From a checkpoint of a small transformer trained on Wikipedia: 13 layers.
Each number is 500 + 25 x the weight over its row's rms, rounded and kept within 0 to 999. Layers, rows and columns count from 0. Numbers have three digits each. The size before them is the row's rms in percent of the matrix's.

# layer 2 attention output, 160x320, rms 0.134, rows 0-80, columns 80-159
102:499527522504487507485487529516512472523506513474520508507477502541496507465485462529500524473467491452504495501519504510480507482487514500506524519479468522486511510517494510473482535487564510434488522475520427442447478524555497520403454511
114:497496511499512471515490471494498502504503501494487465494497520498523516457519543515504507522480491501510521463496511490530464450517488481486469425540534456502487481504509521459487462490466461454504477511523526535461542501467527507492511538
102:513539523487520488501487531492490516512499491489506518458501476482524510507504479506498470494491514510469458516526500476511499484496478468460517510539518510500526481536459531516511525513497492581563473489473528474491557492606515510468473513
100:491520477524481480515515511485467516483448465499491480512536474518475501511518466482481477503475505517460508478503482529531520484501509515493516527510431527556492524499525524487476501495454509495434570502505517572497451530452488455479537477
100:494468511478495479504495511451507488520502488479508468494544469483471498480494522526489497512513494515504495491502496510517531492518458472439463489514465517505498485561464479511456495472483510422514487507455482560468501577513498578512487477
102:470516475556476525524477485467484511490501494472484496509486513539509510527481491482492503500461484507482492480489490514485523528514523510506457540502514546518452560529481458505488463548480571491460514488547463465510508521530530501529508507
103:482531461487512497460522491477503487492502491531474466497513509528482505471494514457547492534484505494476498519513510494508490503490484493512539432501440504499443498505475543459503461535532418486536503533460528510490519505513495502488544524
104:492498513511441509473523506531500503481516463528515483543502511508532519528467490507549482512499505500506510449517476525513466518512484480492505505479506476511551503494439482528436558473528492494540552514530493496497452533548434528489504443
100:514481478503525484510516482518526522529519509513503494473436503491529489488519483509476454477495494460540498514480462529525490465466484465481501519518520498485520491546530507500475488518503468581501521502479500513448516543546550511416509537
094:519481501497482513527516491527486501510527454526504488507503529463496530465471504522502527497502564498503480464556481532506501484499474507491509513495526508501489501518504472488477530517423486489522504447489476532485449535559450495515473503
096:487478452461502436513465508499500517514512564483499483498502499518496508525522494494508506511491516509492568490500495483498485455482487503496461450518527453516482460498519482453512584536551481491539510453534471537532476488571528531513554528
102:537503467439499528498467500509526524489502537483512499509507512467514460478497530501491490475508520504493488486504481503487484490500470484497480554491454525499579524456541511510516534495450545512522413448505458500526431468475523484505431421
101:484472498466506531508506497522537504497496465466526506487507486483486519512485505510502510485521511492475499485470530483475452494503490499492518476509503599528493492539517417472469488486484493463500460445471409519483474447460502580551432515
100:517509549501510542490509489501494551512525513501495510517489511501529499527529470494484494528495508478476484467519501497553521526486509485500483470517575524496525525492560486462501477518492454490524515467516534535522477537510539494432528468
102:496538508513493477486469561508527470484526487500488492476510502510518485452502501498471488501504497471486456485524474511485492483524479483476472514524507481538469530511469502497536469527557535554510539526486526513457500518492497536515485496
104:496502498476517500532502504510501517494497505506482502474515498508503445502495520535481489477524501508510501490478540495473496488531485445487529539523479497473432481547480468482526502462478497509536483494548480551488469463495532511506511462
087:492525446513504503486508496550567492484477505454495483488450508506465487497526486472511486481533503523491455528512513522554508492495503482517500480552478489487478478510507506534496536557530496494483507548486523510575502526489489511507554521
091:489481504472467510539483483486474484500506516492457492521475488506517503527500502518530532506566505503502468502514491488483524502529552489490503531528482503521515503485471479493518491554442461487435454496403516506449501528507512483515542542
107:520529502507477504512471492499516487453505516490480504487475497493504506527502490514553474466530488506483496493488487512524468524498464455490500530528499490475491520536451477468482498505492557529556549443556499498525454404489435458408516478
103:491533499529513500529476493450487539487495469473457521516516514528515492512469510477506528492493461467504492493493489486496491489534471484496556522469510524488499474565509452462528504531536406574481506545494474556516434470554511505557485420
105:475532500500513526539525514486504538502497452477457511495484476489530493482499497453529506479486511502517515492496499508477509485485472478512500504498448494466466527530535565506475485463468545536506524512544514554477485483516563493514449475
092:510473491506502475538489540463513461508492492481484533520521505518490529504488496501516478498490494476476511485505477522532491523500496481522491518486473508498528452524517527489528491529472502515466461549502466544485543555533480512527467536
102:496485540471461503481462463513537510496514555489501501515507477498503505491515526503509521487480500480458491558510514487523510496500488482514538527489494512512568523499491513485512527546510497521489543522469523507460476552482444514436534504
095:494495512490493507455518519459470511513553476505513483513482544485505512471512517487491492461482519469486517505528473508499514473502480469497479498421536509549497524562530440487496506507520488492527437468493520522455538473453532569504527479
104:506458472522508508522504526454469498509488457469529524481493513493465476506529516478495509482519498497501470537513460491515502475476533491485514446504552491510493489494615446519502488438558486510530498457520534495523497498562512477501477497
099:514533488474521509534490519454478480496493500536486514514482497475444500477507510520495509543518522487541495448498545488536497512478493498484504523582462465488517530468526489417533456448497512484466486522468556499545477506486543524528468472
104:457501513514496491491487476531520518570461497531475496474492489514521528518522497456505466512503557510490506500492508491535499528503501510465506476566532529529481520544460544464527539435536542503454512494513436514480560499514543495476517439
099:537484516516522489503545504488529504545493525530507521464489509551507485521520507528507508467509524498542501493515533508464526498434474461513489488491530519499485479488518525501503514532465488510502515457482517537470550488500468502499490492
096:531501518528502435497535490525535503477505484504521500532516507508488550529529489511507521522531495481501495484520497511565523457529516487552530454547451485473520477479545545475420536514525510519537537535516507457480518549478532576499509532
102:495489531473505465540495515539498500495520497511520498543518535512485515525512513478518518511455533535512496502503522482454509463497543502495512451514492509551448453511415488490435472489541507551470491492511497475475496506538536497528485504
112:503524485509517490482467519490496496505508488495493515463542489528510519492535477495475522498519498514506503504501479476489489525491494476483500496496529515460508508542555445506470500517498503456458469554550537492504488553527448491519502493
105:505535445533508514502533507530467512493553516472481500489508513553498494512499516489505523500479496500522510469466515518532481468475479495487529522515499488536487510483513444448527452498519534513538534549447507461519464489489476454501518522
106:507447521494489497562511509491461525514510472464497510510480522521516478491484476545494525482485520515493509515532504495512494530506477488502470509488490520424480478471541524517518502495503523470486452460492540495465480434461521494548482509
111:482511477519488519486495542497509494500522525490517473526492533501497512497477519488492487500508477512505469484513471531549483456459530493505505504492455542480473466485510471454552555455461503521452524512541500450566499535468482486463504578
103:504474491491501486527493517498506502503436522491506514525496520492545500501508473497515548490510520529486496502474475505502507511527486511481462505536480488480544501447426513528523432520537440450545483470539517495491525454493532508532445498
103:514492494517510512483459459458510488476458521501479472514514523502505493447490496495504508479481486502485500510508540506504487468496508503491484535517515467429522486420527547522562488515536534507443528535520488502482554492503527520497465523
099:525494498517519494550531488554526552486498512491499501484483496466506501532542514486497497506502477490507511509505524495507479525507499517493543447520467501490439517490507516502520554509436504521458505511527484531521547511477451484511447444
112:501487470475536472454494548484532487552498476516502497510489488516509536496509524527527468510503508490526547496520495473478531497494492441509490417429499507538448515498499538561528535407470464461458517467497472447554466485543502496558518484
104:506497483514502505526468503491478492544499529526478485544500489507484491501485499508541515504503510482524496497460499518504508523501561479493449528494512492519485522520442473425507513491499452430523473502485459496554510482509512573487508492
087:529479502498480521470514449529489461451466448488470492489514506475490533491494495486483508477461485500505504477514488468514480510483506473476529471516508467540513543460490417539492522520490455477469443480527503504531527498558440501482523467
097:481553537494479509499489555476478506517530497509503517509499469489523518483462464504525483508520488520472512523482530502512520475527534435518500493462503527469482516486472482542424488548538506482511462487520503492515537473438449596501509498
111:532518513498538521489494515511505468507496503507532535529508490528465515525523486525524535501479534506487475470521530495503478538480538529488469499483475462490525485502495515531490495506534512477514493501514485461510509507494521474512506547
097:471493504519531510506472496480513506462493498444507492480530533513504523485526482505524493511489544512500529446483516469523514486502503497463523534436520498518538491472504498575523478496497527550511435459575557453528502546479543533482512467
099:554505506520502546499519449499489546517473461493480507509490528465499488500474481497521476497474492499545499519480491485504523498523501489486508508517446465468491529547508485477476465507505420521460497458515613530480525503512452489438486466
099:539482498464532525492517533498444532492486494523532468444486511509491510474488497502489469498501472517513503515467505488506493508549480476462464526483434470523463528529513454507513499442492512504545473490449522513493474539516490479462490479
097:481529525477538525512496453514479478534519485471485533495479518510491473486493517475516515506491487508518479488512506511512515514508517525496487464417530519523511518541515431513482506488539530452560491555444502472485518487466534473565556480
102:471524495505550503497500495488484486536515489515511495538538495467488506447506506493509500530506516523486479501510511484513524491516534512517487515562532523513506525539506485516493495475480483538487510493491499469518479491524521499514483530
105:529507510529532495514494477519476470544507519450526456495498498464517474510491515509530475511511493491502482475512527509503490472503507489531484499449530521488485517581449525497613523508487500495448551485518489510487450536477543505525444509
101:484517516509513518487491504510499506513522482495494512570469482475457493499509504491496493493494507505487527519489497498483484518487490535534481468525496506516543519497489553572459530508497491524533472502517566507543492474502556522530517516
101:517476511467489462476449520550471508512521557501525468508460515519494506532509504452499494532521553490513493481501483494486512503485522510522493521539531485548530481488507494517556544495467436559496536518447531517485489486502531475480526560
099:534504499533492471481495511548484529473526539495473485516440520513520516479510549501509500503521490541469479515473499473505490516510535472473509477454534457541549505480473511484496497553540487522489472528515474511551440553493509435419512479
092:529457444464525491454548497510519511516498494473481482542462473489527498470534491526476492495522511527502535503518533519505507471516544495484472465502482449525467492528476480535516529447532525492469547491506556533488523429543473463506563503
102:480481528473496522486518499483505465495503510501489496473508508485478497480442527529487500522515462535483483458505504440479533516506506484473468520484519500511519508496458541484485453506521495520493523485499462520513509484500493482474511493
109:461514482510479509518534444514506512553526499506484463501491515477483482491491510499491522530535540474530514475509505485505519491529512502516472508511506511541413451583528493562546491505498453467484524515512510471551496480501487492510469513
101:519514506496519499466538494452484510509520495489469521468547516539503486483508481513506512458493491533516530478515537500491482468487481450498511493543463522470465452519546531519490506512475485458510463451480537538454549484555492462525518475
102:508500512516519509474499493511489494538486458488495529497479543532493464471521464475498447510482478495523507500499467516504468499504503484524527455521495478533454553528545519534443519502507522490495487540484500482446532545466462503511462497
094:473508491501520426486492440475510516485487490495461457507492480524508520505507506517511511494478517483505470471524516495490474460467470474514502492452500567472473557463511527446473498505455484521533482476451500458517488549461483572464523491
098:500523530529475483503495480500489526475515470472509468498508518530513523496491520487513478515490540508521513521494512530495481491527532547507515514452433528517468553450531555526514514507491477518486445493566537494472489466488520537472500529
090:503465494505489532475499495505480497454513541483501496504515480498463502482492528499502553522486513508488502530508545504485477474514475526490518497489484432434499474470480494494488484495487478494520586516485458507546478470524510492504532515
091:486476477495505468465504470465489482486509489511515521505493475477504529528508491496470506481490502475506523532493510469487496502474504517523521513536492449486510487448473475523518500476506502441491446538509480463479452545461473528532542524
101:484486528476467460484509543497499489527509464505494474521504505495521479512466458483484520460512492483462490528472529525480521499523500570523499467482488479478520518501549578485468394499508495466472521503461477471499506518499471451529449451
103:485530487513507510513500541524430471532431515508460515498486513500481469494524523490483524496505505510483480510549516520513514513471496508517517547440505505474497520430513518534554538465534488505515497497524470532483517481493440492460464522
100:520504489471480500489492525515529528519504477499504503505488474507493505497493481524527514505563492513486541521542522510513500497508559495481515481462493544502471561492463430462509517484547476452451507511531546482457524471513534537515482569
099:498515475516487536515504505474503510523518489493523518497498470510479465460527484467524481498483473520513500548497523505533502513472486503516463513488497528526480474532521540430486523525504507518479456473547482474489486499503518474532486502
094:499496507541518483464509465496538474502486499488499473513481477515509532491530484500510511528510512516465486470476505536489509497470514522484484508471513525499482439451445568461397517522512531458452547485530531509505510495484504512555576521
109:474506499487506514501508515522501492500475547511515492523499503480521495497502515502501490488492519540522482516548493491492498475501511499525505502442494506481476424507436462493451519514490517544499525514559532573512476482498494457412452444
100:514507522465485538482490493483501587504490528525501493485486511501482549514529502468520500483507491514498483538481501511487470494489485525483483489479509516502515493501481489460542528505465460509504478436454505497486490514475466516456484484
101:462517563512506477481534458516473499465495580491503472445483507491490523486507495529482479498490528504505520496477552477533492519487510505545488555507489448478532472510496528520502510542446413503440494469527491463466488447433510512526571497
100:516497481518516535487552535511471494512511532477511476456465474482497551483455512460507445500550488500485519523492547557469506495508529512520482461459542457525483556499554562490477548547547506567483505491502464482522493490526506474484516493
103:523547487524496508505507535513518491512469499516481480494513505502503498463502494483478490517493478468513496526525480523489509526511478514522529494534464462506495486500479455488576511532486546473498545596623508461540424513479460454509503501
107:507492491493496476531504513509531493537469498508542527532497498492497492488500520494470516543515504511505515493488507498481491501493504484545506493530551546490487524490474502527490485466456476456491546465489564514503513476513552503516530537
087:477470512482484499492499492496521485527470454512498481497485475467477474509571504494533481482506512487485514512549523518502531502514477521481504469467530498497532505466492501467490486518498494505509455420478467493495493504486486451496514520
101:509475513491517523525537489503489520527484517473528523491500471472483518548508522537489494485497488479482509510519484484500486488492512499496508522459532547489540504502503512512489468445499486472506531477487512551521504447505507484534461506
088:511506525475498479497486515490512496505491548476499510495538516521485517517490486494524538514505501482503473480468527532513528496480518491501495456503517528469550495476545522485473495511492490469512481495483485458521491499559504523447471485
106:497493492488531523517466528475528508523453507497484495476510534492493483466491484483477537504491493489483525493507503498482468507509522497515477541544480509510452509480491497506510511529506478492481464476458491494506462548550530559550498487
096:497461502500506506504508455500490496531521480486509506463492517460490471527552476512527450495442469497526484533524491493512500489504529525519474501502496435522531438512523493498459467495467494438457496505494565555516498488531497518500507498
101:528516522464540512483520476478466506490458508505512542485508531498451490480496517505526509498515482526488505494553492456488499501502507496500489507494500553536498493453480534488508520487538531562508511540479563517501451531446507495515467470
092:527487508536514482493513515564515472534528501482495498510514448511472493482485491510517491489505490518540508536490482545477539515482531482505513483538532534497503460482464481540573487544502505510537479500558523478484514505504511460534487555
093:488526532503510521531477540488494482497531480511488501507503513522487536485525513492491524518504500493495534502522496507484487511543495523520482465516494531453547549509458518517501510495558529478476479543509500484524397511502539468480520483
093:458546491486534503522491485485525505473508476507512514501481499503538473514434498460480518543486497454472490455499502474515477498520518488475477507504533512477486508494523433452506475481566487497458452526490552509542544463493493523538509493
096:486529521492489476479520482469516545505504527493497501495489499535534495468521483527516478507507493512496502511484492489481492532494488466510526489437484496468493442482537514471484498523474484443488531557486543502527528487491567478492500484